config.yaml
num_hidden_layers: 22
hidden_size: 256
num_attention_heads: 8
num_key_value_heads: 8
head_dim: 32
intermediate_size: 704
vocab_size: 752
hidden_act: "swiglu"
norm: "rmsnorm"
norm_place: "pre"
norm_eps: 1e-05
positions: "rope"
rope_theta: 10000.0
rope_fraction: 1.0
qk_norm: false
attn_scale: 0.177
bias: "none"
tie_word_embeddings: false
parallel_block: false
init: "uniform"
init_std_qkv: 0.0326
init_std_o: 0.0326
init_std_up: 0.0326
init_std_down: 0.0
optimizer: "muon"
learning_rate: 0.0115
lr_mult_o: 2.0
beta1: 0.93
lr_head: 0.00722
max_grad_norm: 0.5
warmup_steps: 200
schedule: "wsd"
decay_fraction: 0.66
decay_shape: "linear"
final_lr_fraction: 0.0
batch_tokens: 65536
max_seq_len: 1024
doc_mask: false
train_tokens: 481000000
max_steps: 7340
dataset: "wikipedia_en"
Each number is 500 + 25 x the weight over its row's rms, rounded and kept within 0 to 999. Layers, rows and columns count from 0. Numbers have three digits each. The size before them is the row's rms in percent of the matrix's.

# v: layer 14 attention value, 256x256, rms 0.184, rows 230-255, columns 0-63
# o: layer 14 attention output (transposed), 256x256, rms 0.331, rows 230-255, columns 0-63
# gate: layer 14 MLP gate, 704x256, rms 0.183, rows 0-49, columns 0-63
# up: layer 14 MLP up, 704x256, rms 0.195, rows 0-48, columns 0-63
# down: layer 14 MLP down (transposed), 704x256, rms 0.112, rows 0-48, columns 0-63
v230 104:537517468502498478482528531480473497568539509497517491520507493478540457504497497500517499464478527522511478448516499493509507498502496510537485502509527529485494522453445485503491530492500502
o230 104:519494526511501505520507488519517519491512511521511523459512472530531493492460488512542496448499481464480477517482519467524516489542480537487539476487473496482470524534498526476509520529492507
v231 110:499505500505522541492472549500530523475489480490526480496470539501544477491505523487548486475493470485484440499489532506485466527519455490478485466478493480457510511494555495500489479514520529
o231 110:548461476483485478496502492495466432506523490487461474495533493475498481498548481516487503528473488522540511503494452488520490480513503510483511496484486522503488467549496528503530494503491472
v232 104:470501481530496585510502514491504517498504504524513511464492507478495500537514490494502524536464518490452487523490527499495564501487531461483498478521504471468490495495578519509506517533497470
o232 103:503524481519544467504532473496503528478508489498493410503498482508518501482510472534521509536534465512476544450512533492517444515485488524468485499502552506510541466508483512501463489452561507
v233 110:493502505519478495499499510499499491487548497479520452477494532544486501534480486527489511500469543492487527520513518466509476527536478516481479521526539512520514485532520552446551498481499491
o233 110:522529492484515494473492521492493503501491485484490517516515515485490474500528515522516497498544476483524443489498516522448531465470511512478484476502534453485559484476497469543460513512504551
v234 097:529493497525530493511499486516521458483498510507513487487479552508516500528491536468543498513506479485530562491500478475504510538467528504485528496535512502544511427528552495497520501460448513
o234 100:481517498518462529483466505462491504511485517483469528515548465507487465504506449518476510544509510523504500504523520516445485476479475457507483521453528535487505498514480461479470499487484516
v235 091:473502486497492512487513492528479554484514435487503503476500493493490514451482517486485488532495499488467483518455510511492513501504515464502543540479478507521482526491473452527455500517497453
o235 092:526454516461497487490506520508528516489484508525564549459535448502546498505493473473516510440457496524470502492515476492509554554543479525509467481506514505503516481534478531467494480489528527
v236 101:465509485493461512509498456487517446493480468489546494481514493499492504516495478514436471502514531523538515491473518511532478509568501513488493477522487475474469519507454514510427479515532485
o236 103:508507506511516496528487514469503513512508512493463488495545476506523477482479533485550490472498510482484467523517512494498506509465554538528484543486507516526549528509506484514526496448527481
v237 100:487475440523472493481498508506534478507479537505507461456546493446488482496521495493528498444548537551474529458483509463534508498487534439486514495525533533527522499496446511508474481518512512
o237 099:503499546495504515517505507532528520505501463524508529521467497498532487473510512513510563495456523497475521502514501489509488506537467509481500523454498536474491532491559529453468486527482484
v238 102:499519488523505489507509529489521508506486514465493464491524531503488498507493476504462492528491489502511497468500504509521499527525498497488489500454546475527492518496485536550455491503522500
o238 106:521485524515492486503529481499472475506496475476520505500508473472530508535491510505495480487492520459579484508486503499539488517506518491483534523521471498458520455473498553464507489505535455
v239 105:502493491518476553491468468496500465461481458485516504492586476495509521517481469516457508506490457526527488458464461506532461497469521480491545490539471494521466545457483501521501487509516501
o239 105:482520514495487511533494521441524478545523499517502517499479517533498514465492497453536518495493538500487500540488512521472527532540485516487456519497511470499496463501484526487505516448537485
v240 121:490485509515477495517520505473521506505456485495531485522492477510512534495455445537510432515514469484489478462529488485468506534515532478523521471488488500507502522453537528510560517518580502
o240 120:512551509511513499444560494482469493480472517466477548508482549526523524529492504448489487472520520537512496551520483515522497449554464535503472468445493489526473529537476526497444451504510520
v241 099:485499521514560553469489486483533476528512522498492491491522492502525509502511488478518494468493513547544564448489472489468550490497443480479476501490537493471514483471543530502497507500504504
o241 099:539475484547484495539488508486503508489542460501498464488494449513479479517526513499485485507535517492546476487513484528533457501481527501503499463477494533490540475511476473507510499488485516
v242 103:450542491494559496530525514498467511525542499538523552445492484547500509480483504531511444460481505515509538487508528470509497490525488511493547528509477469504444477504504532505491500526505468
o242 103:524498502452441493513495514487486504489493494508499532496450505530504506524478548497485531494494490468483473517478481489493490487480483509506479471542517509501540527515502479488478466507483490
v243 118:532500488485504518536496511487536522480513506471504507471474493508528512548462492505538539487500504502498482439498486451510503499529436470483471502466489473513481492518508480505538543505507501
o243 116:458481525549524513483487487527468503508498483524495495515497508468500583487532455474474450550524514455534505569527508495519496496524519506504483494444529508477473507504508482514474472496513503
v244 108:486479530466562506507502515509499544505488466524499515493462494496483500507482487496468523512529518487535507542499510522508496494511472492508455526456460556461466524509510517511474496494480544
o244 105:474526483492435530505506480500521465466475523476474504511505526489458504513535567507509472462515460458468494469548489517515539509490527518447534514519490517491514490500516486472565528479500458
v245 104:527484481510501529523502470501519493537438490485529467471506463480476514517475505497470534513464483472473487483486502494517487512486490491542511506450524495520490512508484548486520510486490469
o245 102:479518543533539481504483520530481501467513488485495541457510524515516529480484514439504449503522452526499479528495486490513520478520482484482530475498468536489547498440508539505477528455537481
v246 108:503482564514528485501485497501494502521522493498494504508508525503493534479468492528490510507476503520442486536463533494496506505536481502450557494484486487512490531540466492457484543493537474
o246 106:521508523495518505492510479530500522509492480511497504459488505488537503480523488518525475502527530509551480482517470517477476520483525533537495520473513508445493508511551523545475466452487496
v247 107:511472528512517519536501478524437472541516521484467503502504529554489489533512505484497528481497516479508471510472501524525527479498509487484506470511522477511454466521521489464497493474527441
o247 103:510484487484498490489459505522480445501492491478525462494505517500493504477504507512489549502511523503487493488500499478478496502535491474495528503450501504527523533487518510457500541506463523
v248 106:476522500512474521483484455482460510538471493513491527496481492530521460481478470569485507483511495504531510542501487483500489484459499537512542516480511500514560483468457498497522481494554490
o248 107:501479516475519486497504489464534495495497499556495499528512466489489524547483504486456514485486486480495515449494488518541510520472476472478476486497505469477495547492486527480480516474459483
v249 095:483505483491515454530504529478486517495513465522491480537526482517472511524543510483488511522502480512485526461495521483504490459503490489447541461514497520497517486530472520496452490489506490
o249 093:483460507517479530460505451484503480445482519433482498501499503482507510504515481484494439473508507494480485519503511513485541524489487497517464523502534488523503529458507508470541480535480476
v250 101:482524512472480505509483502471517517483487483483551507523504463457500496493533517505514496506477535528472558525537520527501466546524505498536497500491542496491462483473543490482512517458504502
o250 101:543503481475546510473534500459489495543522479538450467465532504500504488502442450495481470511464516480511453483474500494499508477503540534545490485527440485502513438484526496490471508525491518
v251 105:495488503499544491530501449515506505504503529481466471450488499498515488503532528527492464484497489537527536518510522468507526500514535478481476449532487523499536459535486498496515493492513507
o251 106:517533524487471469482481536474521493483499482507485507546502531510497492523511469485549491479498540489519502431516486541475484494465444536474533552477521490526478517535494494486486501489479498
v252 097:477540488485469492509517489524512513490524537522488495530465478522478505450471464519472450480512521532489528486526474509507508466483569500513538501544484459488493527497498481516497548533546499
o252 096:518488480533498543531515498521480497520515487472501509500518522509532493510510479513498522553514495501504464500506511503514499547514454505541476488472529501502557508486500526533491419489489518
v253 101:505472500495515513545531517500481482522486548465501482532505493500484498503495549511533488455460514498481485472493547493507468471545508537485495475417476496530529514462478494511507535507488480
o253 100:469478502514507491523531484528474477459452461489465497493490504515532554538506440488501475529516459499493525498459488548473517497513479522476539510539517536514488534532507500496518479493513463
v254 103:472486478499488533500536486476486519534518518442522523481457526496504429510515491512520526482518493500480465503472489504475515455503502455504526522489499528505517480495516473471508525469456518
o254 100:556522498467506498520497499538491449481461476472504510526511480514514489471480508484458455528512468500482519495470494488540509518535508517480540467536515483497451520465519515458480431502538493
v255 099:509471485513547519505486530504480531503513532481488504521492540498561570510500498474547492487537496504508505500482525505513505472474493488465533512494479469472502508497477484477512462510495532
o255 097:473510476528502467460551461476494496486484496554522442470503496513483478555480506499523484546525480482493502489495489485511496514508471521507473485516499513548476508526548515494496534464535517
gate0 098:540538528509461476465503486500496500508479475504492479492514491523481507474502482536534527517466485516549554523519526519494481476472474483471485509495504547515453529545484506467498526535548506
up0 094:491481497480475480500549491474455523507452468489501487486495503514495495509485496498457476529491523483509451563489468468487517542507514447499504496510500467498446452499505516501511504511453503
down0 099:428507512470491526450499518493480478483508536495490474497497459535484511511520497495512533492481514514519460488530487518491518493495521543502474511542487495486469526483501500506496509451531526
gate1 097:453522473490510476505520471542502485501542491499551479500540496500485446519538511579488476549560479503514486507486506490506497482510482481478499499496515569462519496513503470501480508511508511
up1 099:530499536503477548464509521466474519515499460530437496487488473533506501480481551526557504464499494492509470495501491536531504489503499493493497474539510413524530528464506484506516524526532507
down1 098:502518457517513514478507510469521526486494496506518477523492487519531562427486448536555516482456502505502428519530522494495516511476506506532564472509482467475533505488457558491513506518517518
gate2 101:475523471502490478498529510437505517488468501497507443509487565527485505486500553512458459486501505532537499539528505480500477497473520507510498492552489478486548494558554469518517488531502497
up2 100:508510523554499540478513506481516476469490466469510512541539522528455466507476519551499470495525514502490521529482514511507492479491483484504485482504472470488473494463525461466526479590504484
down2 103:470580505529503516516502524519529472506498503483492510498530505495452470441517531536504497511516496521501507494486462489494500500471465487517506536484540486471479504503516503535518495472433449
gate3 086:555521502520493508472519489532528485487470467507504515489489493522533472482494525482496470498530494492475469485500513492525517514537467483505509542535500506545486495511508538521505504518576502
up3 079:504509498488504516562474520486503522476506522509484495463534508519456507515488499516516523508485509495551527477464449506512507521475546501540506485517463479480511534524475504464469512417484544
down3 086:529510553495506467490521494543511509505500480475528484483496493521519497467511533488503498516535499494510513502525496477542498492497484474475477528485511542548471506454543523477483506468536478
gate4 091:500494558488504518497536528462471501489431455499466523530542510494513505489470534488517483488524458482489498497520517522504481498526508539487473518482472532506522444491532522509515518498484511
up4 096:506472466511509486487497505490539549512527485478503528500474455506465512469497513512505549500484522515479525503477497483537510509508515511515514472503496501519508492525496447521508441496475483
down4 091:512526483493493497505532505462492439510455491522529482504520514481494501471512493500480491483462479476533511487529505473442503507490477494505515496512465512477502487478507512482472533483476497
gate5 094:513512498515513488442519490472515540488517513494493515508484496509501525516409463452466504522467473550516515517537512543467485501525490498502497508482519503446487503505543470442545464506514475
up5 097:485537502504502508540503505473511408515496470535513517517506503464491505499527530528514528480493512476480520491478505531498530536467490490452472498479473487477480479475489481519431514534522521
down5 101:499467556525439481509499505514501493480473452507506503476501495474574539518468532503506491487456506489487520520569523481476582495470503540488480509497444515485508502461504494512544536481504461
gate6 102:494460501488499496473496508495484473441515497471505514492497481507506504477514550532498469478549495532541507515520462489525568476505481549527505493490518507464516513524532531522503488483479490
up6 098:517486480463435505476508489500547493521504517550517522506506465528482483480489528518508481476518510512502487442478477511508510478537488485505488504478493475498510504497534504517477526438532462
down6 104:492486514505507516467476473483494488507516527466521479488503507531478522498496490506458513495554528505541513500471496508526565512518523496474505529545467492487509528478505484478506520554451459
gate7 102:528468532503500458512451465520451515493486482499505510469500496468527467503537476460471504487454499515457500485524553488481503499502501504500493477511540475441487491494502517500506484508514503
up7 104:480531498526501493470497482470514500479520483519481506457473506498496486508489467524507538527477480479433507451515527517489507487500478527470511509508487472513481515488509471533510521494546491
down7 102:477509455535486526545546532480465477489521504495487491493525493496502499478447506540511493502511489499483461498506505485478509506488489529480514477516491516491515496494480494523528466495501519
gate8 101:501546503513480464470498484518482525512506545522507527463482483476497487465510502533502481501441495507501489529494548490527473510510492491491500464517521543483495508482483519479509464494454471
up8 100:488467530462511500466500523518497497509512549497481495540447491510507463463525514442527507506518513564512494495541471502524499488541521493492501491495490522515523504502497504507527481474481523
down8 101:487538522484471516437463479487509518505505456473485490522494511499505545516492465483448496528508543473515473482462473546517502521488524487517488494499467479518509466463456485497513527614463496
gate9 100:511489486501471466506503492507470498482504503503534556476539536509502533480509516519518487499552536523549494490525513500514480429498511528507494467521508479482481495536495464535507508529450498
up9 110:514486493473474485516539492519501520495498487521505520451515473498507519476515497515515496477524467545500495470544525512541475477496521491470515490512488505488470499512506495520448476518462524
down9 095:504492513534532525492447515467514463507501489465490475543478526528484482519476486488489514505478486429489502526467479481482526538496473502510490522471507490513516496465506510469523496476533474
gate10 104:478537515494525522481543470529454507567449459494536471514484490484482469458507495467478490480531513523464523562535518500491494523542490511509492542543520523506514492538487525471514535458494503
up10 100:466521480526486483493511464492534501451540492483496479499515512487528495487503525521508484493470503477478496467455513535477500493517503487522514443517452518508445496486492490500447512528531516
down10 108:493479474452487492499523494474548501550478459529515492485473506461481501494515482490479507498507493464456469534523486522474451480488511485501524508459498489492480497494523486520487510448535516
gate11 102:481470462556451497519526494524492504522512474552481474496481501467523458500483486522499474494503474486526466513474528496463491491466470465449499501530476507493492506537508479473495531463519523
up11 103:489530511465509506530490536502461530447484497482496460492497489501459491486496517545530548499528539533433523491502555476528517520501525472491493472512478493500434549478516499504557561518502504
down11 107:475527508498543549519538518476466532514528518478494517469475466442506537509530452506490542483465506523495509520493528506505496500532496503488455455507525538501534503499482512481532501565498474
gate12 104:443499506507498450516530484539511469438523488514529487490455455502531490488514465482502495530555503521515491513476505457498472491480522475523527540475464497556549482511511521521497473503472489
up12 099:510478474509518495490453499504519505441534475525543509510496498488518479526531501531498492489540506493550515491462496494495548536493488534536483499487528523509526538499490503519532503464525484
down12 102:499508520471473517532464514491506488487467533473505515517517509455516508484486511489544508507453493475498460463487551497490503477507511486507520528489581498482494485503511491538499513500498475
gate13 103:496524474439526510475475452482530484503489535456515518482519475536504464514523482481488477533525481475487497457495484499537515511492489518517517481466525459495502510513507522506502504413459481
up13 102:516501479521458524460503518497520481506511490539515476470494473515441503466495507485498506449495548499493527500503452469495524499495502478530547482472470455543498473494472525503514494502472521
down13 099:472486528501529504491463491471508461489506498468531478506550520489479524493470485451485528535537511502479509464485509506499532478488503502494486467513513502493543472518505504536503499506465469
gate14 104:499508507473512504497554536554489468508428497538476501517491526536486476489525488495482506484475470489460462513486479504498483512522481530517467486508519467506547511492522527499565468532524503
up14 106:503487485487476479469505510510470542505478508478561464497490523465504527496468490537496469481510482523521511500517488479483485544516521505498492503540500500508504508497445515466535478511515524
down14 102:501488497499478504481496527539509491497510509473519461498514478508462525507517502496505479461471469478508477454499525499527470523501524511490507470546505511509478488515458492497515461520490534
gate15 099:496502515460500485531524500511482482464472483503473509533527530472491500445478498525474486490508553465481550556463478539490532484538495507493486457446520500477535480536509508528474552490499493
up15 108:487456511482530509482460509528485466467491519496482509517509480503528482481491525497508499493465524467484523492498550494504534478498478487514459473516515520502450509496531529505440526528490521
down15 104:481549523518494519513547527488496538502467444508519465537523515480536516485499512485510501515517500455475488473537499516515520456536502507532505488513505496486487505502497456523497478488520497
gate16 105:504494506481522484463520497483514525481531484478492485511529472501533494516527527451506470499510480476553510523480455463512511491525500529531521493473566488488490506514509470467503493432464455
up16 100:503568515493478473495510505484489533551543522548522471513523540529490493453501465490527499480518487508495507529493486470479481461473506486507511511527490486480529482509504466517521530520471532
down16 104:472497502512514479492485504548480538541492515478522515524457564508466513505553489479495505504480501513502488493513482486477509504469492488499510482498475474522536496516446542520497501492455472
gate17 105:490516492469474481525499505500478487535513481536461495498457524495476519484489513523507498482493481528450514501531511516514454474524493490512518490481469534502528495446536512495516482486508504
up17 098:491501503445502461510529476497490466503506529524488459514530511502508496447509504499464497475528501498501508502479513519488477544500464523505459505486472543456530443438487482549559489504466495
down17 102:554541509487519468471514504547526524481483561518512489519504467539483510492473493529473508493484497513530511505491465480499548489563483510567502533470531514486443484517499446550491523473484512
gate18 096:483531498491465519496566511518527479474453519549523441520524474499520502447526518525548485542503511483525495511534461529498444517518499505449517485484482485532507515489561499508504505571497511
up18 098:520537493490496490510545515493494514457533534467486548494517482522522514497480485483501497511496515509492500464508476504520457457467512502494500517505520526541521507497471486504473531510489511
down18 098:499481535493516533513483504515493485490464532517505459531516502532561473484528513536489462488513521468505490457463507544481528512486497507510514494499512512525514487509548487446505534556482496
gate19 097:521472485534472504505490475466549494481490488449504526487510516541492473508489485546496499485521474515462501509526525511502533498517537499552541484509477539457505525523508488463508495465502504
up19 100:469483478530502500508530521496520441533475497508499495475491490514495482507522470519527471518489541492556512536516485493524520478524533524529514510492479500523504466469499504548464533541505490
down19 101:500480505461475488516482501422545466502494518495500488503539499462538531510504544464499555475518469522482529513544498523503555520478493500522494470498465492493464464467467498538469520549481479
gate20 101:515447526460512499502532444484478445538472507524489522454509530526497528509494490538534476513525483525494506440485524533485494520486520498475463533509529508514507519470568511505517490498540513
up20 105:519490540499490451519517519521473467473469451531523488495530500503455516478492500515516493521458483499497494482482506460501523520487484480487493481484495449510519489488538482515488525463526479
down20 108:515518516487525452518503483551488443533525454475516536466483496495494521476461490481464478526512545492515505522478468468514515470522480538515528509446506483493506507502509512505487509464499466
gate21 101:506519498507501477481494545497503467464491515497481515482505495481532487507493561470496530521495448513534503480502472514480475503521513466528526565501505535508508542497467477499546453513537487
up21 096:447464485481498493534483530467528510497487454477494480478462467492496496494468525504467506482546499502473498465449466518467519464469543490521492535471553480475484531528455450492479497509516499
down21 103:481513467539528502533527524513489503529461522499508467461485499495492492519508470503504481479500500534508477503497457470494486502533512514506456490507492494472511513490420510507538513497454496
gate22 105:478484486485482519475511492504507545512494521529547485538486470471505473490475503455533506481506476450498465489522506561506546482453487499475515467497533530528484508493516486476475472448467501
up22 108:531486540499513475498503488494508506499479507487499491510568497512456525512534473491485458506476506509477540521534476491520530498489507526501456463488489486507509544485511509471489499483492501
down22 105:461488485522498524500464530477480491536502486500467532515393520512497488519499497519483528530476475525493498485477533452478503501548498442492521518483511509498537485442491482526497504575515509
gate23 099:553492491507489494453532489476513516483472437495462483505477515476496497472504489477512526508505457552489518501502524529528532538453533514502510503475483477506511510480465512516519499494518480
up23 104:522531504515507483514497517516491477487541500500512534520531498509483485464525524474475513532556504488497443521478515485527460478503511507501509512564488505497483520465499516495480495485509485
down23 101:508489530479492490506497482509512510480558514523502515502487504477500464532479522521522520511476462491533484482524480478492445482488568528503492509523549506480500520525540529522485505569483529
gate24 099:507502513451465452473475485533533464485483509487429500524524521515435509544507490467498491485508516477524535549445469530531510472501522511515486517497563489504517456534461490483536504441526456
up24 101:485488519516515470534527476497503481494478491493497499476512474497496507481452477525537498474472475486475466544501516485496502504520566465479500509519501482493446487475474466457490543502454508
down24 100:477494526483458521517485519459527503464492487507519527483491503499525473534507491473508479492486538523516527445511543534515504475486507549504509555528520508478495495494498527479495482482471503
gate25 096:540519561470447453517520529480495516514497503484560509457515509532504513477527530487479492484520446514511522510527525484510559492434488515485507485450512479509501521515493499511482445516494499
up25 099:480518485539501555495432541487502525501523509495561562516521465488485517470519506455488486478519517501525491495499512475509538483570536505515473524516499500507514506464499520447509483471492488
down25 095:511507472526500503473480502527545526500485505480524521499486506511497451536486499510517503523440520472482479518529500505490445445522512496443550560546507489486503514479525525502517487437493480
gate26 104:511552534495488502532513482494528509493482528520448508488562527503505522486507483494492509530485487515483493471498532437473484473533516505499546517479512563492506454524502517513466476522472483
up26 100:470511481501470499513513467488539533534480520516467498486504555507500516485519496475523468493465552539434478500438513499504496453472546508490536471500520489479493458492484506507489526483464503
down26 099:511515513450477445508542478488474553503477486480514504518576501517504522545504484516507496494501499507493505488508494524547484543551526497535497518499476529490486543523514498509507500496513509
gate27 095:477491489509465549515502539478559498462525507543477525500525514484489501494552479516568504519477496514506497481514535532499561493470512503506504490504510462498548505512480527523490514501538499
up27 102:505478505523530473481530534515468490544509446504508547533481525485469525518476491511460546556481511466511490545519494498543486526499515484454520484480450480476446539494510498502551555520525518
down27 099:453555522524486516498479518490454457488488530494471504492473492535495526475502482506541505513482445492505540453510460531559452513438493552498462526494489484510466504556489479537536465502496502
gate28 107:503525498469501485523524473525502512506488512496492505472477514501480507446511504471453502484479483501471565487497538484531501491491477502511517534455520511530511490520488513461518510471531493
up28 111:517484547538477517491489530459517478513456496532514512493485499495520527521520557535490509531521533498547489478482499452512501514496452478487503517496480483477537470529500514494492511514482490
down28 105:506556524494504496492507497498502492493528488468516552538483531490494500505486506506487471556485509490498487520542461482512483474482480494509521516490483508504535482489481535473494542443495476
gate29 110:509482472510500511499458497492468486526483508475492506472549448491500466498510510463495487516476507492476504548478508477495465483502509448486497507500485523496476476541503531458483481521503508
up29 111:518501493454511510521486517497480538518486509548459534490494448483486528529481487491484502520504493478461503508486472495505553461498505487467472524546515472543467473544498495500518505474522562
down29 107:492511525489510500531517470493517569502508538471503504536536478489494497506511447559497501483518488510534519487499518458509495509544469495426472496492500526530476515572519518509488537521507534
gate30 098:519571495508569468497500475441518493485510531511487491471507502471517537517486465509565527482442525523497534492488540505485481499552532504506507487480510471497514484509465491526467486526493510
up30 097:473513517488504491523505489527533560498522478462514502545475477543530544518518506504482509505479484518463547484486515523469531517493506442524535551470495504498486512507501501468514495528465510
down30 096:490557514505490523501524508500525504514459474472476503500499519501453484463480498481473477513461511484493508550468528485538475515482508486547474539504470507466502528484511492500508511474511481
gate31 086:496501462485473507489551532431515489509461475509493526493478520478526502471484516497528469483552420527525513464459522494461519539512540513468528526458446527503511476499490533512512504489472504
up31 090:449497497461542520493484513487494508533479472489534492489556543501541485473441522512493500531490444479504524460468505495487508523521524446567512514502502487529515463521491501518517549500488525
down31 087:523457488524513507511502502480497516521489481503472508511506486504483520488537514520533485481472485484455521459502486533503518523538518520528494522561536528464506503485525448499502464508526510
gate32 103:502505516485496439497514522483486481484530473484508477537517507477510472497485465473487488502518496488496525542513501520510489468508506502502491521559495521481520537527489481447499545514547539
up32 098:508540523478505519501494505515498509479480527488521554516534518546477509471478523445503494542536491492499487503474448473450532501473494528512502484502487541492477476465478522500449482486530523
down32 099:515453529471460501443501504484489504501510507471474531495493457496472490512481503516505503485528496468463480466509523487475493485478499523494466523519513445505520497517500543501523469468505499
gate33 104:462548473489498482516501525499530516481529488540474501499504506480543497484529527479497487524479510530478530450471488444537521498536505492526487520467438493529456521524503533478499516517544526
up33 098:530471499474536484507492531508484527459505541525471532502478525483491482445495496485510501445554533469466533526464533541505475503509495528513505470496514493507464520533486473491501481538539475
down33 098:496506490465506542491471487517527466492491484513513544520494485521493472503524469531480489492517490484501508518544448516489469547517520477534453471506541514511500472507480487447484488538495506
gate34 105:477504516446517531480480520482503491520505570466472508498514489450510481494499505515513477494486473523511486492459476480532485475471496544524466535584502538482499452504553521487530503533474491
up34 107:482503501500487483519478461477514530501541460501509503484467483509489544495518480482518491516531515502468516487506507530469466457477507526530481477468509438464474514512526516527501501453539498
down34 103:448464481435516476487489509518528470491504512507467546488473476496496452459499459518513509500508505535459484498531487511541517464477467490517504503486489519530483455450531505513528472449513477
gate35 095:489515484502494533500473497505510481489496488472486527489473513490491548492489467478498471516494474494519505531527478503536485480488468495467491528544531474526465513493510489497503496487548543
up35 091:506472521480489527538446477507526494488539521494469478545530524526455523500499550501525489497481481476500463504540510549541455537492503485508496517440469529497505463462519509503531495439492519
down35 092:509513507523500530459512479485544528483471482532523449490488512491485481509523509506461492479481490507489517469471511484446506506497511475524479496467527500465516506494509502461533497439502493
gate36 100:533504504545505520436492497436473463515502545468500536519482528438521502503493486504471504529476485486528522495525503485508480489454488508515546566526518526502498543507502528489464439498498507
up36 097:488515475494582474440522496477507493517560447492481504503470511479475506511476488513472522482525484481515471545480474464504453467511501518507522535499499503486470501501468533506457509469529510
down36 090:522493483508498491531538547476464524529470520484489509441498531509501448484500497516512477473493473504517484501497533523501459490546489491519516466521530471507520466481513504507553468514454481
gate37 109:461433482461494497526497482505503525455502440516486483509518497500503519467472465484505537492493484458502507520487474484460510464478468486483499498484469523520516500463458440536476537457498484
up37 109:503528495531509495517510501501481514506509472503479514506514510518488486491494476521495499545528506498468531481484521551480463506497514500508472498508479526440489520497488515533529460491502526
down37 111:504493510526493507458502487501522494531453505519524468504525480488536529501476510533508480512520494468472492468480474522506504474490503498516488489534513459525454499485486539493574467477522509
gate38 095:501534484464487499468538458473540515530509525465496469526493545552484512501455474489504504495479496509493458481548483490544490500528515486500498501503532453497502495515515505481528477499490526
up38 097:497491501531480533486495492544517484492503453497512503489478503489488498542503493464465512477472573516508514542506476481472481529486496460464508493535525502488511541503451501538498483532465473
down38 100:473491501508513511529510496520450523497518488487450517520524506461510494516567460514477509486488517505535499542546563492520494517503485513432496431499540473456469513497481478492467486489503463
gate39 099:523465469542513470496479466531516455511541475501469472495507451473544505477525485490484524448516499471518460511480488446490505492519483491533473471459469468504471534475516493502526524509470473
up39 098:507495518563523500485542462485495461481568489520483524487508506531508484498477512478538469497496515491488479493525481473498496535511471509518462472481549475481484484500526508585507467550457527
down39 100:489547469564483505523523492547499532508513516518520472501502473497498472540483495515462490484523490486472507508516476490499497454465468508478462546465480501467504521490494500529516504563477523
gate40 105:478504550473536510507509535491491455442482525508479533535496498482450502498505492515527512490482494512477527495515514496490497495467502490519489514483449483480424470500486511499481480462515443
up40 103:498464481481509491531515544519508489484474454505513497501498516509507524498485500547535513526517555483491509500481464502497472511482457489494455521463483492492456480533510473512436479499469448
down40 099:479498531492534506506504500499472468525506516493453496482507487469543500479514435452482508513470496492528471491534494498522549491536512505491490523495517491489499540513525509504477505470488467
gate41 094:483516497465486502511452574541472461504491476508553504497494546538452527492533490516494502501489504490516486497508518436503493552504482527471511481488523519494470481517500489505522485561506516
up41 095:489494496524456534449505531539526504472515483489506498514471524502509464509492501462520499502504482533503509522500492443503484481502523498511503527541471470485532458501495497512510485472558495
down41 091:465493527546509503514504511514489539513518542534526530535499507529525486516542521514481456470488481468530485475501501540501498520507501456501536515484500506512537481489505507492534509570471505
gate42 103:494511493478528531519468483502531499507501478502469507512488501483454482439493487471551514487529499512524480526486513541508487489478494499535546469509550508507541491471514495461490527500472475
up42 113:477495518479496481473489488461519492500518529550524480515541541524486465501455501507518473505531517468531530526497518488509507498504505488523518513517480505508461439455496506553482512488488463
down42 106:499514486490531488524515516505499487516491505508497471514498524506464482467469524506500520521487498494476539488500538497452510499500542507472464494514573502497488464492518499493478503493471506
gate43 099:525511494517497447576474447487481495520502493522529513495528474464523471477489503546471499527519441520481514505477493458512530457482556511473461442471502497484506508523482491462481511477505518
up43 107:516510506559523548471548501499489514468483498511511494516525536533519520503467533527492445491465537518496532503477488487539502491511520528516520565506502535457522505499505516495468503470496527
down43 110:551490474535488526501494460479561522483442493528501519522465566488526499539478490501480508502474534486480484467501512494516551483507537516479501523491515573455518521511493477520479495504471473
gate44 099:513446506533520483490526480474514547514519484464497458455513487496481479498519479485488526499495515533483496533515490472517511478503503515570489507498510472486530467493491475519466544454459469
up44 098:504551476489482474493516455551517502491479497508549520524510531480508445539535505507496511532507521484484510489491494468485472493511493499471532448535458494512484529502507483495485469483489477
down44 099:473535497521500509548497459496464501535503453502492531540531479486519493483496470525488517485532519523480458471501493522495502506491522510507443528518486460508503472516519483509468475510500504
gate45 089:511470482522515504541464483519528481484479529516482470481484477482458521536503489492480493531498536557491514541513478487534490451519466504486533515517549475489516494526474482532497496499479503
up45 092:420529473499536562547471517518499480552507539492491476536486519530490528522491522511495479491505531523484482537513488487486558504490475525488514540498525509523476493483515440502489487553510463
down45 093:514479447508495474498489513528501531543493505487500514507546483504537519523495543497480513472537509515492516491537488491495514471471504495482516468480481522482519492472504447507514496448530497
gate46 111:471538500476517476510458538509492505515531546515436473460514445480525478487488499476479508514471467500488510455499527460483471481493495494529465501499495506532539492543492509537508542503529491
up46 099:503513494534497519510460553508542523506470549517488535517491491518497487490521495533489557477513493543541512502476481494483494500485475513498455473485511506480500492533545512473484543506470547
down46 104:477506531508500461494469499505545487492524512487520476512493504496520559516494506514525491511526523497485472535512526507518483559508472525508530449476511530469493480498492513482482497485522443
gate47 100:489452482469486513439504484548486511493450512502489508530537501512499497474529503481546517532479467509488505474489487463497486471480522524546488513511469519504470493508495499504528469558537493
up47 100:516538481472519477497502463514470508571477560529478528485520448499483458540559494478472528519499477467505515535487500549470460479522488500551491500475514507513477532509473519511504481499502504
down47 097:523531483519527470487540518453493495468509488516522469507510552486467518479493511518528491463515492498471450528522448421561529479518522470476497526494515531482486545461466506535520527502483507
gate48 093:502475500497486507528506491462445484492530502506549478483545521472517490482512505455495506469551475488491502502477496505492524468485551490530477524496502484505475518485490509545507467525526507
up48 092:458499474494503508467466489487513486487463506510514466540460503496493451523462463477546501489474478503486500448532509492528478462533481491457547513532486514470479499504542471434496513495507527
down48 098:466493494492507475478504488473508451497470510450468501514490508514497525520537513492534489515457501463512507517485500540516501467507518463538516471483526486528544523493520560481509517565504525
gate49 097:460485521493525461449514475514480519519501479510548481507505444468490480534502472489509556519535490518473495505472543510495522525530503482515507538482546551484493469502542526478502546511521481